config.yaml
init_std_o: 0.00481
init_std_up: 0.0226
init_std_down: 0.00481
optimizer: "adamw"
lr: 0.00173
beta1: 0.95
beta2: 0.99
schedule: "wsd"
decay_fraction: 0.666
seq_len: 256
dataset: "wikipedia_en"
Each number is 128 + 32 x the weight over its row's rms, rounded and kept within 0 to 255. Layers, rows and columns count from 0. Numbers have three digits each. The size before them is the row's rms in percent of the matrix's.

# layer 4 MLP down, 192x384, rms 0.0797, rows 29-160, columns 48-95
096:107098126159116125111093111145160124131107070134086134149132151137109142180117116208119205119224114107124154094115124113115094069136112130198152
104:144145152102147164143059147160128142052129129077072118130128117113145120110115160175077016111131087142110099107047119083154172114165107129111100
110:155148130121097106097139077122117198112166149088156142137117114095205122065074103209103183103118166100117112121126140118166109130141122094157123
106:074117120171126128180116188121134138115100168128105096113103131130175172166161105103158137156154092152166135151088177117182167131085103184106121
076:123151181138140116141144102123046116129138169114098161123146105120116164076079077121068084094176104083145167049091135120127133104137104177101162
085:121077122066119100110039144170176129137106142120119132131103066111102073129119129093141105138149128133143129093115109128182088196158126182178109
071:199148130134150160092130103053131160133168081166123114148136133136145121212132129114149093154142143204125124209120227146150136130111117124124197
109:140092087100170128139112105158148050129126198057071120103103144136122166116099124074120146137079127127083132100099115088137090194107126137102082
110:080109124117126139081067151146155165122127138116096115138169137134116148136110131155065083121183131161178114148047116159073073094136137143190143
107:104126193124114089144073177109162124114072158083113101149143115102115118079111105125122140147060108183121135131050126122118095130096116093073126
102:151111105090128111116187122143114150170183100047166105104106112111160067067115145075118078127094098147168136142115178113123121155116101128092149
098:124138149138087124134073107167075170130150133131136178097109100102102102116154139148128149122182123102115098154066094118147089166130140110215161
111:105155133136097116161080163151130131142103143148143133139112101138098127069109093138168153132016120110151117128100162088168134126145113163154137
104:074109138180108153119117144133123178146144159137111096102125086170132100110125216102182139158153210133125145138139151116155149146137110151146169
095:165130109178165131164141162140178149091122120147105102105102164101158061153131113100171175152095129144124111111088145182155082105102095113084155
098:181130103171176131137138188134176117146143180077095157156114154157114146097149108106064092166175157024096130121131148129147122151149137146120102
100:122132110078139104133104105174087128132252122156114114172146106123139086097066136137188169122116122088165134139157182129100076147119132133099093
107:120116109087138116144043090109198164119206061121106100145086096132121090148143187061057134126183134147136117141135115152173120135121126133049086
098:128131142172158135091159121089089177111104186134146133116140084106171109179146098108100117128137179168061132163126104164216211142132114133153121
112:079143139184083120129105200155195149138081197121237159103120082079125165157164177090118089102117126185141125122133131108101146191108133195104110
101:052104122033101124156185075104072118139162146083130103149126160103194125107143180085113149136064125175144124162094124114181169223123096116125073
100:214093221120115171091169133231107144133195142107121139116104127163141124078120108091155178121089120092151159105111132054113128136147129115159127
099:164092138094192103108095150156122159120185128165131144122159133150113095166097166161130150121199079084133131117104131171092136054155135085143141
104:123133149145136126131093135069157153130141127133156124119149148117121125112198100112119120145143100122199125127091113145159131177110120128089202
101:135117134183190119147099163074189100104161111122130090151128144147162170180132098121067114104163101131156119138076132115139131125104169149153155
119:122134092120091172171108121098175128133133107133144174114122146140154141155133078130111138172149129113082101120175110021091165109162141108019154
105:115127140164144114155130134127119120131066084124141126128127132158116163118134143110146146169067111214193129142130145181069084029129152147076130
111:142162071109140151124154123119080134145108103100166126151135114135101130223103148074140110165130108101134152111170170204107092175142123167139159
111:203113112160124124122110149079104109150190134160139114118087111118114086167129111163135128101126144129126123138134086130086111142149130089098137
108:176108155220144095133071111164150123133113167182155082141105154160118170161096152170129132115092118158115127120132129109078133160130145063094139
097:140143117052080140147068163205131107173197143121137169094144119117145140168112108065176088082036119162162118148091117126136102197109136148099092
097:161153171184093137119089044111104138100183133091105157150125117126139155145086132124101183103119130155131117134173109131171116163118137143110201
090:142125127163097160101109062152160158082199158138100127146095139093132188116112093114089082125172098139113108178118145098110116055141085107122112
098:088156099069129133100172094065122123124102153157168172128099153095099124168127124135195158142157134126156152146154154142138123072111124130073119
072:147145087076122115202166128150081124124172127097086107121067124100084123086120082168141095107113157120155126212136173147168120138117094120073106
100:047093108097098166102108166178103089125128078172129114107182122093199124159112073130145113178120119116100117147120119137167134157146130129203140
101:110162176202118147105086146118084149113038121211128136167062142111106109172144168106140115135159181093155117150209153062112168154153141189076146
100:149144146143030090138043113101145141163136122160057099160166118073096115132152067130068143096153150153126127143137137118193083136133120168101130
102:105149140101130092096134151138111142120187111170095142113120159107060132131140089104126039118131111179186137112054138035088133092128107163111068
092:219114150177090119141179048132097125144109126133077147110148153124106131139137141081138153138117113153095142128095135110120164178103141120072070
109:151128135192109151143201090188090087124131124131171101147137140146131128060155198048105137108060150103140120138149123096127148092121135104139087
112:105122137103114140104150173052100061137081151175078158182147124130152179102139092166149093141164130201145131116129113139064114088123123155222142
104:123188153143044118164196111138103156092188090174056085103168121115193095231103133122123127129090143078135110124116123104130104129116118126143142
105:100128132131135109110107126074124119140099075179057108142177143138181146196107162169076111138241091130135129137106129108095098124126137113158130
092:174143129171087119143165108119177156114219106065137124126112169135147084085119090137141137123141140089175134126142136147066131109154131161114138
109:160088154131120148139091134166122115134088175123123086143160136130156121080080117104206174112099174068168137126162146149129147205147147135123148
090:142189115119107170139132142144108114115147094185173141134073130130147140127140113135107134140173138139129139080120148102070144081153114139164110
104:069127120118152151128151013049074130156095183162118172106125126101143095016098102117147078135118141097100134148140126168153149107148123144106111
078:094125087129123126154160117093057117100062120122142115116088102108097140050142115140112118139110105116126106224101124137110111183111122123077099
096:114133133098123174127110197143177078167132145124103162156171144130081133162155133158152146152129131190126129150153164130180095124115143120205104
106:124150092137103103153086170155127122144145161127087080128120142147184114200134115109070154112181095094168107141079131092126140063120117148158176
103:158083090129124119124096057114194162110210128107064144066128121067108105170125180124142109114080110097118110131111131144187067075125130123056143
098:116092070070156138134084148137169108097167114107178128127143165162151093097102120152139161143157111116137098166103108163016106134162121110240157
106:179126105155079074113164131152121049160122160066100141130105178137138140172126061142090066135184107130145133115155134125091096118131123156200127
084:108118135093090142109108220059109120124209181171153131146127136124166097088163104128109093153145168178124144079155120138097099182146116068083109
111:095121129111129147127128082122107093108107101146080124156107117134087122020168194065140109134066078083171119152147147152134113137086131138105096
103:124144161078189133178154130120134073122091147139136092111113127144088117052104082163099130132156129120179103120109109208186102067147112161128119
102:150074135122145113184116150099088126107127173145147151156131103083119131096121137150162164114084125088104142107182137094103051161139109084145112
102:122173097149117129117187135100136133106135136218174096134127147128154127180135099091146189137234107108141139080120124126120152148152118092103111
102:127167117121110141087190041134161133156058079085099166130136164116125104123132157140127141127152118115118142115081122089177137077148139163186233
102:143116113117077140160165143138119174145042086078119106143155126160090076117150179131106119158161112122125127144181090185099128036130130135151142
107:203139161117140107144086075137133058137198093100137162136083081145102133090133098073171165123082047109121128109136179152132095108132146064119098
097:127128047046112155135133119142126148105125069131136174095124163090114150121078194135175090151129152127139108149120125181186156132152115134128110
099:091149112142160153154120184084138154102143126095098130120129121141173116173183098174099073137098133163128076177172089158110107101112132142112078
097:086100124079125103159202116132074101110089131153115122108100076144095162089150200136150078105185116184145141110078114234142130153151122178106132
084:095129143095145172075102114150132114126151161198163159093117155105151168119145130084094141123178144112162191034098122146146146169140129146113145
087:166103151192158097147166075110089104106088123190165102147140188167155137142125096131144135135141087084134126097112116157073166135133144081138095
096:155164184137152105204100118117116131134043100166087124096115087114094107134107190108100112139106169142101152104091110145231142099133120123106132
067:105161103078168136103174141069082146124134089176150139170103151142150093139160136155128116154083116144144145000096088111141153172143148178159125
096:148088161080111126117186151110019131081147106102095136104113081118114128138143189082183146140122097057170118135138088112148125150117118127102086
100:148155112106139123127095082039111076123093092119109118122122139100164169090095174167130137119103119079140127121073105122069121115122137075187121
072:149131147137081117087102122110097122095191130132119144112121133097104137140174133087138071147155118078120142025099122137125118193104124129099110
078:116142138180091123104133157119143124155148078165147175131130125117114167067152097170125129150124131134129134186143162179159081173143141135120117
098:173105153088095098164125053158073140147188122151090174121096104100147098075095090083114154104083133137058139176141093139112138113129137104097142
104:179081138179110148133144067149141105108173059127131125181129124094121136162138078142144225135112146065079117121162129169049095088123126072122126
098:124116139131139189143122120127077205149148129153129151094143168143141108085113145168127122163159135122111137100088166130203138143145136194084128
104:130148132049115137153102164118118186115139083159179105112152114122192133154130158025112103128138121135107115139151117117098112136124111122097178
102:182101107084112115148119083158066086095139159145060070107102145098128109110126130150121164107095167143095116135147127119034100105127140090123047
114:130150111145160141160167079118093150165136186073116119147081142108084095075139162034119082113062115132118118142144138160217154218095147079155056
076:134117101143115128158112130099098122104174117156125167163125134160106138148129137145067098099125088161051098223094098082100113145129136065087076
103:065048153076122113167147150061086120116198136134170189118108085099126133116156152052176098144150123143146110117116136155141128117132114159117128
103:123108129188066151168157170121167129135190155107128156140120107134100167142119166081099112102088122155110139116190122110114098073149155141198094
097:127173137080170135147186080125047117139144121178114137122128119117118151124124146124133132127081193163147107123069117116105065222160133115157052
085:129099098150128121118125154124135147131088094108143107124158105152134109135125137096074121137225154129134158082181146141069153064134151183109145
101:096165140166114110155136071139083162141150153157088106103080107091155147083111122189116047131144153136128127127243154117168088104133109119103085
094:061158158053090108135164117137119090154062144152136143144082110099119143040105129182071105122138161203104139117140126095134086132095137092053138
085:140148143083122117131075061079097074150104169082095147092095146102098160082149131198084089143062144167148157094112107142135177146125116177125158
103:121099113124103125140128162187171125127109138156186087141137127116120111097142140129148159136082094140117129107107134122134166153123112149228126
082:100123130134148127144133185124120131183185248138111157082144095171137129137135100134162108142163182156139148173154157118146141189124132189162122
108:046138103049105110158153085129144176135111085159177188100105109137205134109112146113151153140122130147135135121079136131084137112128143070126079
083:090083163102135116127145172096150095121086131147152094084105149125135169130134220128096155137180122129145115144173167132099165091117106147163071
097:147097152106118124117140122186189126143185121157125068161152137109162156095183156169056094145119157159096127105156107093053150076112152152160201
105:124104153129105114097116162154165174160067167147128131094149105135126140135136176155116152137127141161147126125099154154084133123127114157071136
091:075069112152112127125145128094154074124129170074061126174112128159135119160105136081154103109140134078147110176117099123111146150140150099124138
104:122165139170188158092087150094136103113067153089104168118108142109098127102131153136120115129097074197127127156079143128146157172137138132160111
107:084147085155042118114169114107217129165108128152175138136094146147166106078172147117145103119093151183119139127136141109109146133129149071183159
103:135101127070082165145082126098144123118159160114152154097086112120133074165107079068187163094121158148104122112096115138127095189120155100077125
103:123144109169115144123099159116027112125133134077074115155090089148134110147156087108140099095102128166078116127158135143162158204153114101114107
079:135122146151144151120120103141227165114136123059139123124134118114082054184105142177142133112145134093112120060130105152119118106119122129125170
106:145044156147214138087098125091093130161097153109166137103079161164095105055123110159113130155175108057146114137111118088125092120141133109119176
082:098087091147159085116098081153179189088088187103171162171124124108134147017105157092122095124099192149113152089119152135128109191119162140083089
098:104143131067146132086131117149136135132146147100165124131136165136115106172138189188028153160220083128110124140174132097080130082157138110201143
098:142174153069096129154100079075169141140156142182072136130161150129159200134107128114175113114122139104113128124095112164167139255119100097168063
105:164182128180091102126164130096148138108112123183155110166128137134123152093141084137203123123092140130067116145104106094104123114115123125081133
104:135111118157123089133111110109090130071148144141064159147145133129136110139097061163097102151132134138113119151147115092111093249127138108126102
100:171110058133143143119136134103087169179170109088106095122149164105145130083106081112151206137128135129150129132119128154220161158135121177122175
085:119134097109138166116024194170125108118159112066123113101139152125160142156106130130094144156182112041164139137086177053083142127147091143140133
096:129084087030126110139091121151082158063110106151127138103116093109138062143097083142162077085060129115123119142110123100135140149058124191184095
102:118157117148131122136139179078150085141073091158117077135148138136122092133204146105108124118146149138101104153134106208136120077125101117122135
107:067081143084206128163093138152122124112161145140135166134156135117157136182119098131182126176127125122121114119134085092183089222125148133147156
104:135141136096131154145118083181110111068152129123156113144110128116117176063111151106099112104098131201102114133145144133144133181133120131169105
105:152122089184136121131084140140122126086121150185143154140136144153083167155169120013108084122100113099095115099066117175139100173127148121111056
111:067128107167181118164099114176062163144168193140135116073095101105152109124141213140159165140118126101089125136194117138121110145135144147198117
088:112096110148110144130099095091120100100110124070126065090127124132086140106113152123166115126124152084178113105110119150131180204120100047098085
101:157121095082118119102095097088199088152116105095189156117149171097104156076116104156140157160109115151144120141148124177018119118120127087150102
103:125133116150105133110153120115128129112158115167183152100141142084128048120137117154109169120164160083115124136047113076121143035140118153120086
099:128089151092120138150150129152089077158102140203173165148112165175103097119115180115170110131166113102134114172095151134041158103138151098145087
085:087102106127169140109132122163066080079113155201168140071135120114139198103125134158182122112134190141087120097092125142220114168101084131062147
112:138207146078155078164097146103106112066144099126069123168129134140109105105091095065113119122134152116143116146098099092150117172143118109224104
098:086070105138069122129144077116097088089179170102140074123132119117135169153142161160172170099212138150150150088166169143125153155104112126092164
104:116100115155137099156176189138100165099167099121143111158164156131160122120145144169102127104121210144098113131149128075214087120113128145099162
125:095092096072122109110103140113157203121181173094096146118104116136132156085141057139129104130093107133104134089138123127232129182119163148126093
107:148161137099070115100124136136072169102201127163158096131119119144124132132132195148050155143081120063154148143103131076106121173127132200083128
114:080141136159145117113086086147185114123079108143077121136126106112112153101106114099148098108182130167119130126083086036140123000107141061156157
100:108132182075144177166154142146074096144065141061048156188119140119127182125142135204135110126138107208119120136123118079091123019141141082180161
095:073061120133117144111073068130042131147133145179099121120138136138179126125153134040117118152102075196094134093158136175068160113131123063173118
088:173126125164119107138130127120055061137069173196118165135131131112125112141135099120147112176143147101106141113114107111150127201120126136102099
089:136168132162133108089127125099063118161127146149095131125124116118122148108168050158079136127142152107104170068097166122101158119089129165126099
096:106152101189105127129112148175154109121064109125119150112152158154182144110104131146070146121140108068109138110135099160101183101127126098153100
099:166141124150135155152143138126199113160157112138099089168116163108115142068168144160086158147133098124111133120097134149115129080125134124115113
098:162081141164122137095143124130176075105126145085158169160109126138096165120105082075120171126140103105107152094139142095100182112155140120150146
103:158126175138132116075197093117226106128169163172158119108145139095157130101145055101148108158238075160152154120128167124115062139143094121164106